Weights of a small GPT-style language model, trained from scratch on English Wikipedia: 12.2M parameters.
Each number is 128 + 24 x the weight over its row's rms, rounded and kept within 0 to 255. Layers, rows and columns count from 0. Numbers have three digits each. The size before them is the row's rms in percent of the matrix's.

# layer 4 MLP gate, 704x256, rms 0.0927, rows 190-244, columns 0-255
090:121128138086111159114096146134127121161168105128138083075140158112109122142144121129125166147160136107164100148144150096176136149125178135143081126100129142109166134122136068103127102123106102151117100099160137112117129139133119092136157113157120116107163112126161146127118135121119128161105145122117128152116135125149128174152158192092099143139163144172133083151118123101145118128105117152112096109112143122124154117128143155110161118128110118109155095167144148125118108083118096114129146099086100135148143105164100102111139151152170143147080115177092127138121137094110156145164112088112095144155149110147129176143099157133115106124159138108150062135148129100115182113124127120118117182163083116170092145120118128128091093135159112132101127109126111139136157128099154
098:116175129175069115132112124105137132171073115114127136152133132120180117086116118107144132091119127122125169120087123141151118140156153131117179132128104134112139121143165129107141120102121159093118161150138095134117120125156160146130110140159091121144117129099161096116091096111083139147172099105117127140123134043127154111130113139141131142135139136118126135136166138090138114095119159123101137141130150155106142148120135102138142117134107122151111137121163178102138144153139170092146146116130174096079138166138138150168188143130133121127150139148130144140072140067134119144117126108103107134091103113098101102113168140120117113146156156121115109147102142140109115136125159131110120139148144156129099129132105125152149144117097171095201130131164184143097090144087159
100:146150163167116137118123170108126115105145126127143167114130101127140185118096105119149186124154093122175117129153113134138163150136107166109159147082114116140148106131128150116158123121159126118143104147107150146119115100099125158093121138115110159121167117121146133127152114146115147138161127100147118147126126134153170100132081139170151122117165156139096154143105121163112127127093132130153126106171116161141147132135133131127175167119169124147151158146130122101115120104103115124130103091169153131149164147120153126118098129075091146140129123098136150128088162115100152112088143151123126115086148146172118118144115109186158175112134103095141139096116148107133097150120156146156145071170138119109136132150122142184118103121080175064131142146189137153136098123094143
106:085155130133121102119115121107120114118138117107113087087133154102086113119118089133140123097127135108075149120120149139133091135164129143188111136149123133119145165150193120148099124122098107105158142111109110130111161155090128158104094119133115124145124108115125130066136155122106158136157113125102164138107118161173142104111099131104166105142140131126116142124125103108122138108151172150142134108133112151139147157104112127139121088106102129101097175127128112146131173189131098137093147088091141106157128145163115109149142140114159164125119070141151118131110126126113157120185118100151102148141107138131114135155173140167093079157182144174155104142091136141172142135145104131142142056100124126122130093158135145129122134079142159142125122093146137146094143162126121
103:177122113137129122089121144095153131115151111126169128108133108116136147094158134135081173118132128147141140102119101100121140145097132113163121091133104141115134162111137124108147110103165124112147140125166156089144138146127095125134136100133112138138144138145157063114150141079073141166109111124143144142146108114166095094127122079162131132156084124119152174149119110153116115124125130071169092110118123106133133133110162173145171127077119113137141127148124092118146132148142153113123113111120101093169099092162145122153151140136128106119139098123131126077123100146112121082092088111139080123123145092125063116105097139092146128121157112141119104082166131110138128079137136131092108101131113131129084131096124108139128118132132109180137117145088127150078124143130198
099:117073150134099088139124154087149175118165106120132124143141099087140129112127121130101136152137139158104174122132114094114159147160097129136173088138141103113134140102158103081124082122147114139089122137105160089145126109122170114110114162145117126138147084107108135124155112133124172103112112134117109116162118121130155093158149108108176161123160118099140117111109183101170126159124154129116106149134160110115096118107104114136111107181139142154165121061096141128107102135093072113120073129170137146073150150113135107120138143107135138102127170135137136113109114120137115174138121147105146110093077143097129134138151114093114079122167090124170140135115146128100105114146160140147147158092111130128123108098113133133131170121118130122104088146110136148130102159121160
095:166150100156132123112122139112151126117163106110102119162130181138158122125141134138099132119127129123124106108119129114136144126104135160115127138206166119135107154142130102103143086101159151119108140080126115136169111161167143154130132094088172134108116132159120167132159130119095118150074119118173147116141139086109163120122118142146116080127124095103146149161110123121095140116128118153127127128144177124142122135115133143153109089138080087138121114094134136125150174180105147110125087091079153118117102114155192153113105158131120116109155146078078098105159143165117162136148110163100108124119160136081160085125119124139158135106135136124145148118072154111115131171117140103101113165121097152119095101091122094112165147118145146110101124152116115116105133133146101
097:132177099133110151120131091164154111146136138168117131148162109121126175131150184097119198147093126117101140151122089147112167169074119129142154138078143144117140088109122158125097174149126086133148170116135100138060123106126165137128160076124124122140128141118105086121137104081080110135105121105137158129124125152116163128085116159123135104174112132145141118102146129109127085119165130149164146093116148084128114129139130152151114126106103153128115143135111101091129109157145148151104100101092163141140127109120132143157105112115130125154114131131108123151129120114120115124129116128143102136112144145162103110082145110169117191129129140126148098119129116115100130117099116152116164120118131133159150115100124122145177138145083120150131125148055126067110152145126099
097:090120146152092192153115136155115125122160130138112144115137118183141095124110101092140130128175166091110110132087129119145128146126142100140117086112167159139119157131119129131153107132133133113154121129112108142121108130111111102177141086089113143147120144164074095119159120144142153161149101106148127095128109173136167114112184115095125108115140109116135150123138166143116130113126094087135116148146129135134094133166157128107135124123126130086105091168180139116100121141091149152079123140125121162103103145107111120148148167098130085135118099160124133129129116146114120110119080121119111144104114150138164110106145155091143094159141163157151129117195119087137145128115108105140111177131161101140089131108111171110099145125115079139149094096164182103147121157141151
102:150184127145097133159138105172151139119140180084127133139148114161103106114115131134167114118088103103082146102102124149132127093089124127103117090146140116136099165133144112177115150129167123112106083104124149105139140131186147130108125113132123172144130117140117132103140130139089097159104153150131104130115136146117097118101102120183129171138130124125101134155116163134171136116118143106147108135130136119139113104144157181112118104140147121141098129136154124125149118164142167117140122121143160131157121169148103119197147128091167075083139132136103126183117131104141126101139112151135151105160157120127161145103089112093119111100105100181118135125120135126143113113106163117096115109107096148089159138117119104120115153171192154130165125182164137146119129134137178
099:161148134080109113124144136108082114104086104133150142085174141113116119113110164122139135160090128132114134134150180139130082120127171102127161134100158153131181152163120102118178125140139137145094140149167142117109147160142117140102112136107096126096167098140139149118159132102140110178159115111166131150105138109164134141136143126159124117132122112188138134175159128117169143128110143171131185124140132124136126141148087111082120160096159106120092111118079141156115132068131153153122129138100158115123116108094125133132118096134109118130114163115119122123135149103137168147119159101103162131119125098110148132077122157132138094128095149131114080153117148128150107115074133120125147148119179114122100158120167140128127148120172149161099134137132170082125136156164166
102:150166156159094130113167132096124137060110114142163123101135134174157140140156115146144123142126129083106151113119125155116079112125117137136112094090127139128112122116128091159121132151114155127105077120146148146147140117114142141127128117125158102091103102089139153168168112131113148088150119117133110114138153083167126145159134144166136154134128140139142140145089133105101133083104103090110124133164135200129120155097103133133071115103133099095120175132171113140173166154135132164097114092119169141133164138125120117150132119121168120130151141142108110108099157121143165140116145125152097120136139145127105144122064096166121147157146109114127196101148155139130097125088129096126127140127160148155109136159151146145121137152144130097196096126103175123113141126135144
100:139117135142146151157158138146153142138122113124120109136157099089113139140109094117150157150119108118140113084115135138149094124119115078152128142149120129138130112193106139121082118123108137156139114098149084144141098131112170123067153208162145132099156131119093154090100124134140144122109146166182141067134163144164134113107080169150092116137168122147091096125117095147146117180140166147114158140104131116133119148121144143117147137156166129123128122133136083104107107117088166127119114162116097165150158136140112145115153135117145158147130142136125151126133107128124111135168089097146156108187151111171102120127122107154149148101121122171133103179153128116147158123139143121107128180125162133140095131107153149133107140122143087151121120159095140118083108145132169
104:169128110128116127112125121062127119124098136132118120137136167126117140115157155148149116113137197147101109162116128148163104129146125135112120097126147121152123171160110102080140155136109119119113108080102111174132094137124126149097128066133089112134122120132046114162111146113102164130106080091130117130141128106146115140116124124146111134110126117111102114123053114064156118160139127104151114136133121175099127165105092101144131128101110140108131126079123175132123122144138149144111135070136100165130116111134105136124125147165097088136100113118139171097120124156133134151145121133101105143102145128108147131129127118080135101100152101166161117137136127134105147156096138115105127155131080150132150067113124103173101131101106090164152090124130140104128153091158137
106:108118142147132127093154157131123103183091156103075103143157105145116118120110173090159135138123131110160127156132135107160167110107083152141098146125070183135147126078088159132130096136120137126117168124139142087126107098115143144150095125144129133120148126103133125171130141183138123140145158119138131172084140128173131164160094134105130132123107138108129097142146128139101135106121104133125143120125138110097090132163127093146173134127152118168099123134109105105115106138110166163155150129121142171103162111120170132124125151132197095129123144158089154181120112092123090092137113135144114145128154168089117115112142138135142121122126141172145136131136115125136144102093082096116103147091114143099108150150162107121072094110145139135086135101149079130114144143099134
093:147124151123097106163132103150160143130140163160141148118151105154135108143111124125121150086120162120134115163124088123150061120138083116102138141094138158154119125142184154140104137119114119121176138137098116114110120132108112138154128153129098172127112166081131136125140166168127153151127101146114126141190095110130111144134096121125162177112164092111117097119137127189115120125141109117090076118121155118117164103051116134114164143116096071114121116130201090100115150134174076127158109115122118124105092152130123162174156099129138102142151119145113140117094097127143119155111153128139130123149110122117149129120115096124126145128111119127166140159129110140149085144166114135161107143076154106092167110146101145137145150135119105119101142128121121132115161115154107
104:130111134105141127099153167065131115078161103107146146129135135120141162079182166169116086139128156098108131128101108116154120114103086113131171098139129134110125125127139126110116128089105125125114131134133157097074152101156152126116105129122154125150108088139106096117178108119108133153122136165173127126097130114097153114101149107143119134130131184140157142138107151086152112180102089158149137108130135130113142147100128127114150128141094121119087110156083137144146091112122139108132115092141139094125091128152145082056117090173102109086130118138142077108149170137146127114079150160109095144111120139145124158111136132104130128101136120135095102119115122120124136138104132097134105154111158137109150110201130136130135150112142110116100151168135156151162104169102145
100:099114134123116127074126106151158120113133137145107141130120142141151118173124135143145143122091118120108147128082139134178089155146119116159170089166112167099149130139137111124143170107126157126160108114113143112143174130098134103106066127135124094158151134095139107178118128138119108123106113120086111123160128114154121097120111129155114104166104140105141124094146139164114103126171146180157159143130126168162112127156111078098081152151146133159063180202127116142138118122129104098127105149130106128106125142164127110127111159168140066132168116168091109183144153113155105120128119115161149147140134109133117132124099122124139161125149159126125116128142135137118108169127147097136108131154123139131104109171127168186124163106116118125134150105152120144151142083130154
101:127131095113145099142137121131128153107158132130141115136090097154108154144123102140142098133102103149140092105109057161052111138156148122150141140161101121118126104116144101153176117157132123115127145126112141123126131137121147097156124110124112145104155188130129142140145152106109123094131141129126137149149120115128128166105116115148090119134179131123142097122108116159153142125130110153148111128108148129118168146119122132106093136150141111137129159175086078137147130128073103130080119153157174148123203114132135107135100168134109160102125144083125095145144151088187156170148166128165138132134093078127149156107111170121129134119131170140114148116123124140122053099161068122131101133112138117134132105124142112121103142145107093147135096160120157128099092151159104
096:150106131139149181108116090147077128110148118153138109131115179135138165133144126114141148107181156104117078093126068136085137156155141134102131123151148129141163130106121128148129140157134128146113117098101099155128155145119093128150097071129119142138078098118164127155163144134088132136151147140137137111102123148188117095091144133144103117073131107112140132120118100120092112177138119139115146129149109164120150115119159150086126117113164112170089096183104125101137112114096109132128116057121105145085164139111131148119065156100122121123132161101146090093116140147115153126128121103156137144161133143175131144096080162106151133120098134134146143085136157135160136105126137109125134135147133169161110151119147135119142126109126104145180129142112130130096105148108158
105:119140139083119126117173139139115146128159149143142136130115139111133130110142111161135166125162105155112130146137110146150105128111089117120151094120153113134107099131089101151155147131128157168100153166080099147113115145123115112168110110124133120167163162147129140114187150120098169141125123087130150114121134146149168130138142170109101099156108121075169144104122081144107078128110104108102145122132126175136131161175113133138124148103154122118148128115139149124130169137128140153098122093137156140149121128144144088121151146140168145111146131092118132089127160111113112116137135087138199114092121135137132126129091138151125087132180153104078142090109073162119185117140096098159129102108151108115131180104117118130149124137102185100135111090168127096165113136150140
089:129126099083171098112105080115109115126090096117140147161140094121116145105108138111153113174137128122132128123097157168151132136150165132124098186118130131133111112111119115072097102135146099142133136142168153119156097126132100115164142082133133132134145142110117115117142153139104105138151098080131130134108145142099128118129175116123147155121180120095172147124136112136103050155131085094197132111152176101133100110140099119121135108126134116071152100142152175117138113141155129133151139085134120119089119065148099135132109127116084149134124159128132117101107162133159114098090143091104134144114118099104098085129127097127114131110122099137125122141109131146132139156107103146168121108089162108149162133137129160113137138167146188130137146106124161094104138161105136
099:159109143088114196108143136114125103104054156126147112129098135102116139147146094112103143146108153148111138143101131124144172138145115134165100137083153118141144110114134147173140151162164149155080102118145167121140117110133142083135102096133156128144142124078125156135098134124153115108157134140127078099091127194151164138137111124118120124168117144100104112153103148151127129123122131101085119134095097097122147125130127108130116138106165113111137145146152140104125102100164116135152111169094118120113174114147132112136126095103056146132122096086113149141170145093123125094129119098148125114106169140143127158145124111143072123086091150092086148130139110166135125117118105150099081129128111125137110162106156166099127106155152147130101127080122139133157132153152157
099:089089157144101116150135164146117101164091133068144105157111139103147143084126123161104145133140119154116113121113138119131144154142104093165109122131129151134139118116144119126108154141159132107144153147152086134133188136135147103106153173170143098159102124125124147125145123128109124135135167115119115101122166139095166148098115132132120092123150163161114135097144142095112122092134143162109140113125144090136137146102113090172107155177137130119095088115098115159112127153153158122124174125108108125138079144148118162137157088127119093117117093095152107096110100117135126094089113149116090159103093116139154095147172101125141111156149136141114132139130162123163105135120172127066133145125177097131091134102100114184111133116174115164114118182083124126128149154130151
097:119105111088098134137133148118138168153122074206132111124118105117126130119128166106138116094167092100120181120115121178129123158114169124152109129145102115115125142120095150145120095111077102167136138104141133131127128114138079135123173139122114140137124155116127114120132133091109119145111132061155149152064136132131125113146179143092109157118122140134168123096128099123147089134107133158136135132124115145072133140124131135112150164124124129144147173112134139114096123166117112134146134132159104140115115123117092113137140113080136102105132125099131109174139086106127121118090112102137177102149128130086077137099140114115185154166122132124120166139129105139082113123146154130133186135124104096133132212157121097117142134129150087127149112100158131113117143160090149
106:127139132102099147124123190129130104136099142115122134099132139110171119134151156108142121194123133128132100147160126180131115137147217112123153169103154090110116125100159151164153124103102114187100148133073092108162135117159139145106136166143140086115150129094132138108120164145121130078129117150135117180128111144147095126112119108164100127081127092131129119113116152137117139108122198126119141151111120150125151167147082137107123099097162096127121121108101141121143135074149153140126118111121127138146152141130139121097136117109129142196126119169156112133121135132113105123140132060126157136117118127122143121169133149134140099136139121121116097158095091126084143110107142129123086126151091134087109142127153087115151116083139144104126168140122158161172107117130136
105:121148096135123173146124118127138132108162135168118143106139127133111114127131070115102117125180157122109120091123092152144139140124103138166165127117129109188154167107128111097152105120136124091138071098106145133157131121093133153151152161157155123113114120088141145127086141164119098144115116115131102142117110142140080116181129174147134138144160129108141083095126108147105056132079159130141102111095127129148092159125100112130096120101122130101108106098149120107144122127135151121072128140124131141150157148124139136154113108085150106141101104144139161103121116168123172114141137169155115153080126136169124140158156113101105128146114161107153180115102118122185154112145121108162125144172137121104129112145101165128133103154083120158164085103115143118113152092117146
090:112116105124086147070062134155147129111152100141103109168117148151143128134145151114121168131150107160120144116136118118112137134134135130120136145097111129133131131107201174132098126143131138151076094130109137117092141145099143142166115111158158148089156108150110138125122190159127160098137087127176128183132153111118147139136103122093108131086145142123112141104148132134107128091157133128142144077130121147120111139088170118165129128100129091081126122107155102115157089129163152130128080152170113120126126117157119135109093143130111121110114116128155167155114121149109117144122150151103104122109121153118149141122126178122152167125117149103157123072133136160159175128097063116093146124132128144145111120144127086122127119129126135087151162175066111143168137122096126
107:117147147121113105107149133144145140131097142128119136139116095140145110097126161125105135144100085139139120157126137140107139158100109107147086098136119093123148089153149132121144090157132121161111155135151152103102143133152067054143124120127171099155101137117101144109109163108138102132092108129117149137113138117139090108067097114153130141132179132131143176128122130114136151154112141124152167128140063143161088146119076122128115087107118165141089136151128079080146132122160154125117097110133123149130126138150112118126108114108107113082133142088116171122107128118130181171148107147106122118132109131114117175147113145110130150086148115114114136139144088129141132142143178146115116151090051179083140132152130107112145102170145125149088111156172108147134137114123097
102:126120132151144159114106111124145139138152098175162144146126125122168113180098142145121109133146148094105165125120184140123119156104117133150138176131160134112189139182167134092112111127119179068085149108146156113120106166111106143176158087152108094105137139138152142127161115151143104106122130144085157135110160095108104139158136136129133115113135120122126107141146144156124167101138130123125128103074137137111156129106143169139119119148126121121095145106116094121167131107131128170154163112107104110136155132102130136178145113134138148116118142123085120106144095108152168164139150144111150128110085129095195150134108130113125113132088152108137146129131131101114117109131144105150119088159102138143097098106140178181117125095117148137111127181111181125160081115121103
102:191126183142118141132105123089111145182169137141119129156133109156133127153117144124143137136097118138125167117104095165145091125131152128122135124125097119101119120122171117097155178146145118128078137153117114101132141127149146132146119116146132130109145122123112142094144150125144095126140129109171116102094157096144132103099121118135133129142124115139180109114119095125113115107156187182136114103102114101116109115132123167104122110135093095124177119127145148114143128101127124069146087150168112100136137114157118141105178157156113120120101127108114182117092143131098139158079074155148112122139115154164154101079145134132140164099115089124110117134051141114148139105161127145116163150143112132171146126140086153108117107106140180117114132093107126177085152146121127
101:162132124123117182104094141122130152124079106130114135094126149112128108110132116147140165134092106156128079127136114120141147143164122142119155103153109162083121088145117119106131133158124126137132068125129127189165163104135145131116124167093128129137114082163107115141116106136159147126104155135143146128147134175170147183131101148129129126113135128127094118115119139119138149101145139106114131120150080131099125120141141152131125176051119146150101080103083157110087116075145126162117113095140113146110170143130140114124150170104126102138147115117087150135087142112117155082101069126118128124095117100125135122140103138124101142155138144106079102133112088137113162128131110187114169112142087106140142093136142081107132147143128136150151135106121151145136162088106080
097:110157114151080114089163122142148176178101106144131165119161128171159135139163114131142109184095110107084133106141151138166134149145116126080124139133107151121134166118129142119148152169112145111127104078129151157161132130124105123082138116132123083149143113125088121129115118164141131115119120121121115135108089125120159154111084111156161162161115121141145094158149157103099114143106117160107151163146124139142114155088076163118155118123131162107139156093157145071120124118141116127087158155109148165176128143125103091122103113108095116130138148088157105128159148157156156148147128135098145150148143139103162120179163124111171144131150162147159118118162118106119126087154098129136166188149171132118092138120149119121133144148163117157102140137119125151129149112137143
096:144113100133142094106148131136149104189108101096147107149158090062122139122149150128154169146141104107168146155102101151110156122144130148129174086096126168116122069108140100113115113164152111082099147137100114155112164134125099143114138122112135057112138107106127096135092114146126115115133134157154136138173149105150106111138135134131152120152148120109104153152141150058110142130126111119111140112116115132085116127134163144141153149049107072133110142176139074103166129098137118111135120157103126129124136127146124142169132103160125135148146138128160075164074118098164139112167134117117131151135158151116110123148136127112167135121139141099125114170144147103122134113153170167118137115158133153172132104133125108106112108113118143114138155144150142125140098092152144
104:142123118122113134121192166132102129102129109151119135137147133099150152112080124144115154137118110175150145166130107136105107139064108160124108145111109147151122102124166123104135123106166081128133145172132147122137150158123118127152094129125107114109097131136164144133104147138141125075139118106162098089146098101160135119120132143123116111150104129117163131120134141114124178109122131165144102159155067129155125107055119107154160126130160128147162126080149133116129130132120141134072132134132112087107159134164184119124128149109085100129176142129110144108108159129079143125116147152101103120115131187125148117145182106139129161140165138123141121122102164101137128159117150159086123129148127109130154094117155124096104160123065121119166129117138091123103127194165131
098:148139128166108128153141135113126173151135115172124107128088143117111138176155120101118150124155103161139155111115161136140123112082122138115140096120152128134131084101120161112108142149127118139155118158119116148155145157118118159182150130149122112124111138130090155147066109162086100156124132091127145186134110136152105151115132135134144128147125131136157142096130083166124157159089124100104097135100137120149155151093121179116156100136140062130153127134151182137115119134150130131133102126153144145122135129173150088100144093142148138102092145088118160120126155137126156119097174125118104138102133126165145137146108135132133100117138113136114114165160154112119065138104110133086168191095180141101108127077106104103115112104176116125118145103100140106135183138113120
098:092122121131110152143128136093147169086157073114126130141119145180142084099150192132150158130113157134127110140150075178081093106146097165136103092125190115129155152145118104119170164117128120159101081069135106138154114145155155128143176095122091116110110129153138145155108142134121110127154120129137131097137125105109156148153146132152080140132158145115124134139127137112144122095152130114137145133129123108184153124099140141150123150119157165140143138097095163135161137101158153141161111123135135119162112139099107164149123098131147115145167130115164134133122133122127115122161111106175187120134111127115183125129133143079187152100108122155120101132132069136119127126130116131158113123115111083116151106067121111138151145161137140120152163108126125105127153137142124
109:088095134101094147145112158097137118123163164131108118133127136171156106091117137177158095078125102099109144091158137121081154154142107158110134106118117101127152099119149152132143122136178136121131122113095110134091111149141115123130152111131151139144149136085105093168137114141179093137113129116114119128100140180121098197109157122113118151140121118135149075109105142167104116155126168083123159119127133120132130144102135134145158118096141109115099129145171142122102161101122130102133086091096119107170154210121157132169080128150117116085118133118141120120156140121119168120169137111179161122139151119126136088124148118088141091155123107098139163166100116126132137129167146109161140120122149141146101144134118155150124084130138162081156141146156136124125132143108122
103:107111137143115058100148130139112104116108110133141121131154149118147145127082154118135133064110121115148179163105130129103125130133097118114124117095127139161138096127119077164122140127148115134117132117145137120139095154083125140106161155147107125113140131180134118144126105148151137103150139110141162099109191134089174144098127158116134164103134129106115148193109150126128146156152127136186108085144134120127137147102118115165152131145128098097144096132098128062155136113146143117106154126138139142115093132142136114130132124113103084144082105139109091106127168114139121164114141098097158101111135138100154139157150155077137143151144120163112107132099137124127149117109086056108147154142106109142116087146110129105148126177154116171086134171143105095170097110150124
108:150123153102115124133110123100129126133117115113158166096161130104156171125126131131124152131140158127137151132160079099133168099135136111132088133116164163167116184070115139089123150134168158147124128104108104111132139102161173096172139094143165153141116106106160118091097125114108143156126126124158096130124165139159113115140179127136139128133118119121135130130101106168134099144129121160157092127128096171132135109137148112123132097125122111161125106170057147165103165153104077133138132080149133129099146131119170141113104124099121152143116161125135092157137140173155174125091076110190093134143131123129101098130107127123120130119144169153132081146105160120159129127129070112117126114133158110104089135116107139103116179171126100122128126127113119158141127092148134
096:099117135127125140144149144149133141157150152174121083149126156121073143090089104125094120161139124181115182101117100108138154081109090152097120140110112102114128172060119155135120129082127094112099152121159124136150092113131118150129110128119145158092125140105138161118157085126123120108130117118158111109115119118099104134103149129125127136148126130130128074107151152124137133072127142106136126143121131129151137100141132176175154127156090139153124124125171143128140125142176143088140124141114147141183180157133162120108109116114123156090098174071135112125134122143100118156127161183113123107104122110109152073097156136146094126138093117126120121098115150117112142172116161113090129183140145122177141138111133084090126112099140136113128142167127121102103148126116152
101:167112103149118135150112146154181130131119113121117171127129112136099168153132106137129122165092141125118129145112132087177143127129114134141094122145162120144143099143102126112129128142091146132147101157160142178089135142124122111126119159109185143135146163080121145146121118129116092125120133085130114130142127136162146159094113131137086152148170114113142121115137098177115095117185131118137117089172141118155103099148086152115165138096127156098123154141111084091150106131168142162136109156124139125091135128148116099135132149122120113118128136100137141109134152138177077089102098101116121170107122111160141158081177145110137142140135163088146146139156091137162105122175102109208116117113126171121127171149086137142134086130112112109146110092140107095126145115123099
093:112128110162134132149101139140138106121119085119131103094139087132123175120103080146089123106078136146099148163111115145161107138141122137095138125123113170168103152147091134109115120162062151162149133127145153100135119129114179115175110148147121133166090170156176134062125151138102127183083156138151140100143140112159111140177156103162125133159155125140110130142163129156098132100086103142122136116179110131110067140087091149143113100142112191114154146123160131150106132173156153105123137163123176133120129155130109121137129096131127104129147131141152171123143140156115155130115168097143089089125112102114147106158140139152124146145144138108155093131086117141123095099112128113110106107109124128131112103114097138146147132139127151107118140102126147130162150139145113
099:127134150126089141158094134143105156120112137165119096182119120126156157107140170151116096128103146141175117095116150120107100088133133099094117111145207144107125114168104166115110152093136117131113125131140122074145140163111118129147130154107158158106113093144110154167119179132160103169129129118139118108148117089085100121176174157137132113136140083139104087135144123155151143102130166089111106112164127140146097092105131089123164146141140114121124082149139113098135121118136185159146143152123179119139142128141108115174141170187117128141140136110143109144151116142145117172114139131148126133128098133117168138134109134130134126148147148137127119129135089113141111103161081130104098114183096111147103158131124135122129155189161113151134109122120120112141168170126151
096:131082144136103109148098128115149142131163131104140130128143109145136156169087121144134054123124117132089113147133088091137136195115104148104138112148166100101136150125114116087121135114137081107121166146176128168157178158131126096121150134127151080119121091123108106137109145094158100103097133155109110133125166128089094101148127084096121141122165122136118115202116144140120112112123108119103098145082122144128135164066113142164148121151121111134109113155096102110147123108122098110125132155121157099124093122125131058116113161108104124090126109128125150139114114179135115101119140108123132085111095119125145141166159127134135148086115112081113149090136136143142153127122129094103132126126158138128151164082116129125126119068127146141131105133134099098101119164166118
105:139123141149148128110158165075107124147117133132150125112143159129081107123162134112101141127149145150116112143135141135121160090087112140096124085123130128132118117114151133102086117098158138161161161169134136122104094150166108126126119101163121119162126114144155120103165113077094131097112126073160168105136104141144172155146153093131108121120057166164160118128142134074076094164184109150179117124115105142132111123107102134098141100093168102128189117135072152131168181131121119108107089136111154151134105135125140098156132127110128131143101129106123139147119105155153118134102110141143139159096169130168094126169113093122134117124173120124108127105140168125140112115138096124125113147149133134117103110086088125133133163117147090115132114129115131141094102106142116
097:156148164113130121129097173188099127134158127147145120122076091065107154120150127088138166152128118141168093107087121150110102122119146117109131123113110129113096144101127103138108148146159133124140158118132147145140081108154144118095130127141081103127162101094128116110127116116133117091128115156116128108157099098149130140126174092121129078153181177116113175155162166115157169146122104100101089127099120061136142131113109132127113139162144115116129109114131134163145105122108147124151132137164118131112132130123078169163112123139130148147141088146130116148139175105169155117111121139135144142106118161127126132118145107124115099141174101142116100115129161110103117106139102148145129135100110153182129148130134129091128148144154161105126114060146048135122124168119137
096:120112141085130124128104131153149153085092115115102142122127174112106145180147122148138157118143125133140145156137154159124117152126117136121127149129108145126117140144151081138146128104142097123122168156143085114093115104148155184158134120113098125138137134139095153135103155156159127145100121136138116115127110109128122129119130121110148114176133154084126166113158110094156129074156122118104128123142115100135138148165157160133075198133122162097150101141096144112125128178102115107138115166121173185125075106096138142096160113111172099105132138123152124097139165154139132103151142139094091118117157110116138082115153120180107113124096117134125146151094097116099096128184097154168108118121093155130103154145130117102119174125105147145154124118078152154182134123128104
098:122102151101148093123113109134153140163093132092101132154122094088121107140163171164113141137106113089158101130108103116122131149116080130113093117106103126149135136143161104160112099108160106132106165118167112143161137135085095126085110141152117132143123137104129156119109165136112160150095137132119084125150143117130146156107126120136139103144128136114110127135159075177121126183142114101101147128082167137119156120112159113183137130109135097084116106131134099116140112159115102114123103128138047087140161108133169101114127102130174117091121123145099122141140133096087140109094121112108147146130113185123123100131111188144185105157117158100120146150148141110149118161128108117140194137120128139100135138165147129152154145148146119122136138169138148091115123108168145
096:120132140140143101112141126122088141124135125116144129094129154136113106121129100137131142093145118101126118110110102095140079064112137103164134143100139122094121116144129118136170142135126106113172133146125108120114095129126143153184117103101135105118147137102170125211112155094151114172123125120139178157128144131106132100126155091175109117109076129136128137123124124139142131136129162106151158161128117107090175156125158087158119161127165117175142129135120090157157144086106187154134125104134116117122147126105146082122127098124124140101137173121136121113141156171170113134154178138120146077139112149121109131139127144150131100144174143113133146071135105116114151081123112161138147096112141134106116128163135103096199136140114129101150137141136120166173103095103175
097:136116103128108117143107115109083133117132172068143097117131131118094101142103144098129123133118124155127165138156138110116146105117107121073120116148128095099109138148128096180170137131146138129116142154149102117147116144138119177119113124154116135107137116122158128109144138114166147140099189137130133125125114122066097110113135162133104110135117119076153118133136138149131171171118105141143147121107126128127093154154107200149145154167100124137117160114141133131095113111149135082124150169121128108107130099121104101112159148097109121124153112120069167146135141132157113149099115127093120105121120134123087150115162120116073143145147166203132099189102150120112116138139154167154153115094095150116120137155077156119147128126114100125095113132178156086102123154179131
095:136117130132113111127115131121133143095148114139148098094126142119141119174096134106136160134167112123096142116107109152134139139172134125107150159134146111109138133140137126159182149108123143166146110159145113163101208094183125111149161128164135136173130134127117125103113131103079130124109076139132121125119123190171085178153137118157133163107092066114139101119171131101103093135117095155155132131136113177123115148148164118118112129135119119139156129137167175105149130133157121093099096152111132143122098107090127108128150140141143122166104124147110151160150141121106110099152098119158123137156132121152131089158115136101112070140123122149147063091144095134170139140138100123068112116131159109102121110079134105130118105115093129110138131123129124095131110154108082
105:159125130095091146095123141143120153138091154146127132126148139112115140123114141140137131098137109085117130131166162120127117140056134104127137105144139109148119110114107164117137163116069122106141112119128114139128143098118113152168089137133162126128124126110124162122120157105123144160064151091130128161115132105133101132124087152141140132167131114141144114127142071092126125197114123147135128185143119175135113146089151139146093161134100150085134106149131078085147152136169134137108106130146113126102117163151135132117086146123125143131104195085109136081166124146148128123116117178118124118095115207141090121146113141127105134105099121084126120110141111095149118149130098125104134139088125165148144095136143151128157091112108097128163123150117170074134129154126085
109:114112143125154122094149119164117089093133148168158097091141163104129132125111173102120119157120111079100116088121117115124079121129161131168131124098141112113136141130147103180145101085123094103122136105156130100110131179105116126145120146136158148142085175154135126141131174113174088133157131144101119142170113132113144104124169135136116120128163100152114177140100155141151128153153115132094103121136135139200162146151116120111129108109154133115105111139131124115153130110143115118098106133164127102082149114148095111108094136097145081133140125155081140145141139109166099158123133082120151134106139131147093119130128143168170147176148190087154120111149132101142139122125155134136153061141109102130151082111112121084139113114086121102125116151125106140136110136142094
103:168127154163136152141101103124132133135110168159130132124137103125134090148109127134141155126181087172126141148137125095114123133114128111166125076093113177152115104140161131118156125101112114134181124139147121163137117165102143128138070104183073084152124090105137103131124122149112140132118135102155107159083117155141108120163154136136122094134135146079147181161157147123102124172140092118157136153170116138153116129116137145186125104135161147121147152146112084115130139112175142117167156090121174162127093152154105154160181123150136130139143151106118130134150102133190149101126128098169120088121106140107138101162135110160141129135147149158119129166156111109151152099152165124139146110106150131111156105141121110110149113133118110110170132129097101102134131119113148